Part of a small language model's weights: width 256, 8 heads of 32.
Each number is 500 + 40 x the weight over its row's rms, rounded and kept within 0 to 999. Layers, rows and columns count from 0. Numbers have three digits each. The size before them is the row's rms in percent of the matrix's.

# layer 8 MLP down (transposed), 512x256, rms 0.0889, rows 471-511, columns 192-255
105:456565425538548461479619468546488503529475475530495443520505540514492484544486390452542547473458576563570585497554488518440491474507502516466480472426546504433514488575504457532530547518546570
101:463457455491577470526492529515505556470398537532462575486517504525518446503565446556529468515517540572469471531481480511505563523555501455534494530474456606506531480468532524529579541511537498
101:506488502522488449513560491516515559531439428549496482506595436451467488474463437557474548489487538420629510492487515528526589480415451506517480492511530478553502503563492503465445480524494482
093:450541459517490408496491528516479488486478549435519514471460485472492498512552578514451512466479490563457494498544482527537569493445474496482484465549508530438399526567507568490503564405522532
092:535476472475549520502483538430527556445517531542418533500510470550518416544429619549457450468470491487536535566494479476585488517476509550534479529482430501561468525541454540481454431519492535
100:484483480501499546553549453536484521507517495567520527476517481454483562525502458491531525489559455479454491523464476492481497510553452491494457493488494474507451488558476457441457536492501530
099:495508498452523507488491469563496541496528496474539495493473473520496513473541636441435516509483438527475487540574539502497524453505443523503490475480474469562444467508534623561459523472529559
105:378517472453461540557536494530502586544527540527494502475484503493516516527489416478541490491437598447562503450475529418563456470515482569508498479475488463517486561571540462518397499539498522
092:525449434478558436510415463429497452498487510463473564513515524479458459487527434556583406512507450480494489529529514459450555514454510390473498469389497501426503530485526417529510430546540504
090:523460523518479495471406535458516484549494428464533489522474487540518537497513522549566485509483483527579548538497446554493462411503462589515517495576486467514413418497489501459578565489467398
092:522470462537458534509498476499516483438557468511468524563476488493549461510521543460570439471545549514399510503467473579496553433563492472506536492533447535412502518526531429516508537492484544
095:470483482514508452452430507502483485480484498514524511481450508524533425512464404517460465469489560492557517471463490485529592490498438490576489512509464505550460527549423497497453516532558500
104:439525489525490469547547505499475490510544555432524496503522481545520477441508574515489437502531460519496492485504506545571541506445471486489529485646501545505546525521480485421489525570475559
104:502496500487441554522475469432525416468455480532511477470504531510521557494431458523569507498514533510566583541471513513427571502460537471522432482524491508475545455420469478465555450520533476
106:567495508495454476465490541515486440470423506534582533495553473451471565476505572523470468464425454434517547471487519516505444511517485531517566527473469514502532445568561463512544453491481415
103:544513565508520538526459597557495486515405495517416485517491544551499478492569496544461440482481514527495498512495498465573499544576523447506506475450562550517445501560499436464515551530432488
102:516507491471459503455511525501513609475490470460563577467551508470520573526482476513507442476511512501449464528506527529461519511457502481513462543600482475480505433513492540496501507412498541
098:510478423546508492533496571489571542556432442534473568501507449557473507535494449498520532568541499497492532530573427521468509449498488493464559472442449524413468496522564482537473455509541486
104:460440536456476508556577517496528517421565453470468452527543501537549490494462618486540533547451549525480597548472471524460499493479501516490446563479444532472527505545518525443457495493494513
099:520550507514564530398562537482454456507485507431477487502539455486491433488448406513516535529552467560458545482518475502519527551537476512479446544494483552514494531475447583535505447587491521
094:527503522492536449582552523463554512481561502429495503466501447587499535511505634530509497435504523516485479444489496521510451511457517518484556522487487431517469473518507475495507517516562539
105:438547475483454474513489483455471434524491461462512489524528461513554483517451544459522479484516442506531503575408530507438440588512539510472526444543517451503550453506497536468535472496481418
103:616494499538463492506431439501506487557421490443427471512561457445572488547458503501503462460506489419492467498455506541451487517457580526510442441469512508452461468393450553463566411493511457
105:550497522540496536528471549577503426478515480528446453494499536463458556489512546510459563488466534504529535420538489482533566490516500459484431436446464512545541478500500412523492508517512522
108:494523515504507514501538488525502533536498472525512550450563595506525436536566371544487490516502482478499483536524538510535645495551532508525499547546570503496415597546525452508535567437447536
107:494504485495514502519533475415474410468512516493477448527527461432514481484440611565516463453534517446510462540426522421434421484559557583471491510515473539505520490463488517434519486562533570
100:538521519523490566525468514447490470522414479514493511556522414509521477515399502470498514563466482496514529523490470516523577507510466537484570465540474532496483493429431516566433497485532466
110:465570490529504500460469475515504454494465492491534572548434516500469513488523413491472426491460492507550532574491475486552479477507516428515529503547439425461563574433509467522548466428432519
099:505503511488463544455558546476419542486509462502513506541517515526510489513466428515509506480531511520466491474537489479460563533486464505529522547464555507440485486444478472492508522401503532
106:503511509534587520537475544458573484492512461402440496478509486480465508536527501594485552501438490419459521501490465505441524493478516495465588478552570519580494425460532474498544496507555519
092:530510460522505499496507542474458476437469448510535566562487469506525546467471695523435511481454498445530447510535496511507493476561507484486557522517509476493429482650508458463533558443422507
104:579494497516430547389492483484499477451470509534581512539574469511498578537486564402467557479537407532525455546504491588478474451438468499545506513520529475525462497449520503510540526447458500
096:492448482503499509507405524470558495461472482479511532531504544504494466473517407552514565579495524483379561478558548496584519529510463492527495536507540438416544509539563471468578515518475418
096:475516540447535496472437525521498480498525498540514553582586454521454514473511516445505570484490516561573451514495485565504460563583522443489446502560508511522458468526531447485462474494521540
092:425490485476545631463485465489557450479488443502448567464416495458515446491485422542502476477510505615517485464526485468508526419523587490498559571511496513547523475594504495463505489615485516
101:523482542505454495486535566478493465496524534495535496455478552514474501460507418542488505585516490495531489563450528478484554471493459452521417427508528502506553446440503465498526501435576434
108:449476522482541539508547505516494446437552579500502580496485559527437479480445459451450487540477537483538515523473456472527523484532487529552537458504497461499509489489570466498493510494537572
092:479520540458525465458522467501459548489472476523486453464562483433510556562524570508507495500490403570492508608503417550526549488465509579502510540521552500493490572434520529508504506505477515
106:505587504523519507509516502473566500488508465484513524481535476498514603491509470545454543494531470489559591427463515428479473541495523521443451564484544525491473544460524453533484485448476510
089:541475552509475469483459544528473523538473502503478572521433444519548475496538469561549499424514616543462513496506471497506551529425525559508509483487451521441429546459504397520511443511483505
106:538537578537512494487426522541528497511495532503518538541462486521585500497581598485492516563486511445485426494547440470538486443522509558505509425559547575458450518601485464528507532468466551
# layer 8 MLP gate, 512x256, rms 0.101, rows 472-511, columns 192-255
101:450491566508505501510418524485521458453506473471471480516478531528564533488511521486450536455415440407538488459434499538525590474434503492519520527489472512409521441465498491484519540466499454
098:465495576548520492483488436552505483533583534515500538497489564535551473528537481513495508532515489466490526483505451516548528485533593533460487507463480484520493473564522494519481514473492411
104:541537518499481555448496558574542486427486460519455500519537415551466571541466486502512527528451562522465494518476459476466489527480546542449583482525472495493546454389454443500544494546457501
089:521462470457519416561473581499557539596566457529498500496484518480466501490481502563543482538464497511463537539515451476489494488470505560476532527499495442524489486522504492464470444521418492
099:452486511495495522430517560484497560514474488528513538490460554534500510495476433497535467522476558479424516540522500441605489543519457457462468509498563469514469538490527559459460551484522488
095:420451534515425474453478512523508462490466519512545509528521472516542561468541483565551528498432527496528559422474480541451554447520539491507494511523463511435547562442518468439520534525513486
098:538524491543535522496486511492445495449555557472521524487533479418498464473505487499438513503448505505484526509545515521466416410573478538537557480538508482398529539433456458497526474483505534
096:500419409445491485517455496506533457525514496490452537494511464529480443399483478559507497521482442536466533492550465398548557553436527483463476531455474498525551508536492524509572383490519530
086:527515552501528463467535551538538500562464436492478506560469461448490504500504533526502536582440482520453449561497542514500469543435504536525467477459563442507515448469541497454528533533533454
092:564458448495439457500518524530510481487461530561572469401491551468506533549517503512481519517498459554475461579538454477520494544497513493470500542428522582547535499497496471521494476487501449
101:454555433540549525496463484549499464415472479465529517460520518533539515541479464487451550445509582539462491468387479535532563446472501490519483524526451522424498522397505467551520478604597466
097:522487440445530468396469521510498474489433507524586525505483505455463525526490513410553581463450511518502488554521447491441468467493481559523518482506490508511437505486510568527529465436526422
096:442526509443540499520492506501587459525530506537567560472454440532500473421482507509568445474483516550497536468428498447506531499535440472448505517544463570471475546475497493508491498456442529
101:486544440425410533442520434538502414460433499472544516482556477502537514489525508527534453531467507489481478514512460512527530554488513498513536456477440469392520587419529489485525500507474497
103:514569401522535529439456489457457592500506467492479486514567551453529530468505443484409497513520520501507456465553466478497439446552503559564505485491526586440495502420483487535452480490562551
099:506553480496491495515515512469477498527405529501495555444550504457432450514483461537492498540531486492516449500479531546497495538442452524486493526559488491469493488459496426467523572499564570
102:517493373503486442511534470526484491509514510439479538521533534437445426546545409479510497518518534554488459501491500481470507449484515456471574512454416467468541488507541449504483475597524518
107:469514391506553543430413446492490518448443533452545488539528432521485493529444455539484488468498524542561465509491507521528540519539516456551549429481511529475520523470531486559491498608533525
100:422491445549526463526560512542534425580492474432520480491532513535460492505532523525482507464524494542410522482480486489488438402486565541509489440512541482474501513503568455409489522469474522
099:495483466499548485526566477567528430518598485510504490488567505500531527480558544465524523460548522591440512464500527509522505423534530551469414475510516526488567446496440498483488488453413573
110:512540484505543622530519494521523461434498471472551441485487508461492431396519494514448448437484451588467526487502483534543550539480511534461478551464469509480524562459465501473532423481486565
099:468547486531527570455551561552584470508548546504555543487452476560472499459511485506489483495483456505489456515518471493530486454550435538512463485505494509510461511490469409486546444493486575
099:514430518506525514524467527522531493452433531450429541453543560546488498497518489460506541540532490551486587555526403435492513500490494551521409465475441491464504528518463511492514447498531465
103:471487507528491562437515418509499493454436431545538559440497544403450522432413504502503526468479471575544494487502468420458528500573548519510460490456463579469563513453507432511547483515507487
102:507483518543559529459504393567486476520487494444446528533446540459483396556495459441465586499543467517492467477492490484498455511433480552571468521523537509487502535499519493509468496429537507
102:455491490488437488451474534492452426450436492469535512549532494485585465504453527473523537516516547519516538489450509533468448493498426517476583403583486524520446500469504557576510535413524517
099:465474492473528580424425445514497464524464506498512565517570519496546493428460531528473533456481493534441564510484467508587556517580592485486498494552385502457542560502515466536500490491466580
100:463496534495530485503475414491520467519442500469414577500497515465487450429459498498474522495528534515418493490488534452481496492540545501498450438584468472461442467486518491466513452533461510
106:473566510539514523507487444472552447538560498533456487477533522566451503463503500543507493437537497462464477499405473477466483467502568510522461495491476425500470575517526508523520514506497498
102:524454456595456539489432445491581436503482510514530562498546555532497459510554476556498523475486494491522444512495442546410470485533508457501508510562441607533473509476465417454536516515502516
104:486544444576491494482500512529553448490471423400582479569488505490507505477494521491447550536496452572459481568548494510519584566513493500441509480509471529468447505474444471473510501469540479
094:512493546457476477535529478543465517478452531528474516472427480513368493497567492487594542554476452476529453509474537371544528568529428540548521528479477433469554474467479475554519494450471490
092:463550521459511494443498510563515466515488434586566485551567519526489580463519540468477518467486440537559513573439449527512532523544543440512447521505516532518517479506587400439461464540542527
096:512483498505514443530434527589589459512479490525463452470490464511499484514486500531521503471480497526449489518489518497516518566455539528505471469482496516474498446484486491518563499573433457
099:564491557480463520438527514462480453460548472384491522476475490450505509460497486461422519468488469585500486507487527496493529545558533435513530496565484475453524544519543469551605519547512559
096:536522466493537478585613537463499502492527547557512501503553541520467529432475499503537490538512516541489524531467429564478483479549494510439489505501423481455522517513574456460416463422471531
092:475528500453501422497548454500484448552466421443480498555527531496494469456542505488464521426480490581446462501488491503481552512464565487483510541585484483513502547472468445466547382511522509
109:559419485491485601474428468443456530477464452593457463513497495546448483427459442494504470513504511502481532459477429533479480534438531508507541486496520522445546472517503464516553510524487487
087:474529503533403490409438520442486501479468534458511550481481463373501526497548513524497499503495575580533477484519532502577489547436468508465456471491444549493465480434505394523503475497568521
104:500513526462503408491517446585551519473492463486567627507497476494492524522529496456499544477508554505428494510413518529513562472494498497505528495508445529505499473513482466535482515509489558
# layer 8 MLP up, 512x256, rms 0.0999, rows 472-511, columns 192-255
100:563426537505477447466459519502455463511501468455522496505486481494520568589565498430543513511490558518546512496562534469546480488390477468431475556480476468538559514446486532425453504440543446
103:502415507494455434448500526501516496572468443520537495447572458436467570508490523571420564454535484531456524495474468491440518467446521474513504522504496522546496575503502502585486498476496480
097:499462533438490534463474514506556505519485424530492454490495513505460499460445452504544537501530477489494551522470498520478526423511511515525488555456548494543599445417554531461462437543494508
089:454485473488474510521447451600443454506498465473494531467454536580445548515526441517543529507472515455495520468481437504413533450464452504541623458429481436520574471531523544521517473396464454
100:538493425526477544548506523520416492458502586489519467499522439492489497512484498535433447504544456527553450437530520506430558533465474477455507502470431455456457468509430497506481525560573526
098:538496453473519461567485574466495447492469475534617486527543525524469501541602495520528521537535500538487540493505421540432449512505477565470525542434526518511538521492510418467496450500504509
103:385501518452522470455483464541556545534475514485462523521439491531506510572540524501487503519462495420516479513454467470604451533454506526564474440475491471529513502510498470488414530500499436
096:514517506544453549501549458513538499517521509490623470454506504524429580496517530497489545512445543522561553493485451512561462490581473569516507475559498471534484529526456538447481555439501532
090:522500504468547522488545520539510571469513490533467513514498452431428480490480517451472461474503477498494519451558514441515542526435471458518452488488489550436625520543489452509450450474555523
095:485429531518503488490457486469502531516475525519423480443509521472458465497443510520473485542477483453584506516563562429563506535465524453506542510461550456587456504512507507478384458516520520
095:514514490596473517511490456483481522480518437567478544549526572482508481527490488564531500507549518533489538529471467407523535485474552502512462438478481548489524550523604559467539511528465547
103:538494495474498473469394463518426453459438452481523529533502506470510469498571492440509554485484538447555542562489549476430564529544458477502485486482536458522502445489529494512497487482514534
104:502535551500504493509487483513491445478529465458509450468439536497554548487565478530455523498439479471494489532547493497462423507424523495458527485511480496500528494518518458466547473502504506
115:593524518539511514452451562525480447480485510501573520538474563522516532500481485489503525481423420449471538587511434468423507509564451647462524599530491478515523555436513433469494403510477435
103:548500487417445485469502498432548525470443525475517501442492486491513460462492478507493549456508424480543462492561442544507510487485454586571393518527477535521458515488448610547535491483480552
100:529463519480542562549531538518603537534518538548495517506543537542493500492474502575535466475569473434583493485483430527535540457494542557524431474452431541463511490481525497510533459502394460
097:567552455501453525519523544540551569485522506472496531478489521507467434482525505466473529539530430510514499457551427549549468520426526557530498539483534461511463495490455494517565493488452484
108:477491463538498474518457459487513507428449498397536457472463444491523532569460503547422512512517560542495525504537523536478527477582534469568499457527530551442550523548449466547500497511490539
095:457489559452451523546472473533448469532530495562481530458456546509500375559488517540482546479506557439501468532494562436478487465488555506512489466451536520499506501488557538517425476457442518
093:502460505513454547529452452536546432546463504474532503512486541463454483447515513588545446455493480486515542565497515545468531466468465425467507490601437593517445578544503421531538495492521551
103:492447532525484504491466531541506502420525488506451485572537510469546477563456535502515507520489459549448412514420493514487456495498537536495522543528508530473514440503563508471504520512522472
103:462454463515485403497473507565500445532515538508516481498523432575515534546531488444521471472502489458484441561538420502484494464453531576476477506495495423480460497509500538449445474527472472
107:549541478533526468477494513480519468479477514499503497489496446524468503463444529475497512538471486503475549451497479488505450442516537563468513421438521518450516423535547414472511473499392504
111:470536561533432470498498489505533533484460555511495504447518501481555486562537518545466425540476466538516532493506476582466501543569523431538478537511488509543392517478586554478487568456497513
104:510499490498535447572501443451486380436535525516517478519577486540433493452465542516496427512464490509484503533432488545536439460487517559531509530538525496534532498490517500508577486535546529
101:497485466544477478517526474474496531458457584409448503512480533457429423527489454509514477545573507487452428514524550546495517469511534534513528506505554527492496508511471455516530505467501572
114:526511455454458521519485520465492493527491484463515474504479462532453512525594470476466482497450496550539539548494450495489444453443446456516541500478454452485547425416480476472507444478495408
099:527499546511585502555469485489507480483438454496483484424482507429432580570507482489459518510513463498506503470526503496584443483589546482484489460497489512506488499497530534520471461496526445
108:541518500542446495501445494472510475522511457515549553553552574486520531495521482516457541456594458507441556426487508503451510544554473506428501527538474459497552510465507489474478420471518536
098:508515429499498513435548436405604529531485503554481452495487514508484465513510475437483526448522475461446408513520482571494486505405485472503523433571418480490490484474407478564478477514455498
102:571442461444517505443476516491495505545502534496472492578466524501412571591494530516569504497525492496586530468464441519553509448445565492530502561541501470533531437491527506512556467500466436
095:498455489535478523426575571423484516458559548561489447486521527551528520454595451447492448491479520542574542546486495477440515414507548483427430513541438549500432520438498547487482419464502586
095:443475433427492528528389493456453568516520502461419511491478494550476452502495447454522496503509596543480546485497476483518535515512538541454518539551474498458465499451432504492480518490500486
091:599452464466594509515562544430487621570558429524505457533595524527494513537489438456458486452441480443454457466545463568476493564545540516482468464544500526505528508473521478524521524455484524
098:527559494535451562500480459557501481440452434548520477484509505516562487512468510489462510471547564497506532493432520530481582518461445475524464527531539544478525531450471460469461479573491505
103:431501468494593594465507483517511487433506535480490560503520518463460504479509518522464477512518542481464518514510499491546573484491480471516514541480556453546519502505561528487504506509543515
086:479438498455514516478545473588491569496489481551511459445529457477503501568472475504494495543507508469514564544513488506504471510479508511485491442476539475456510484472467577521454544431488470
108:450521544464493467516503500501487530501517522453442538464485489509522543566468507484440568527614414580481543426437463504557437579495519512510532477472484505518426486524506495513475495541553520
091:505509446551515511508563422483475542446541626519476492474494553493448489519468468476531506616464448508523514461519480491543501497560499411480536481484510459547496500535482594466483512497536524
110:437482512530559519516544501543477487486498455507383568472496511479445484499503479471547494502510533521514453510590512450454450429502519495533496536502485506508516521489441424519536416488485525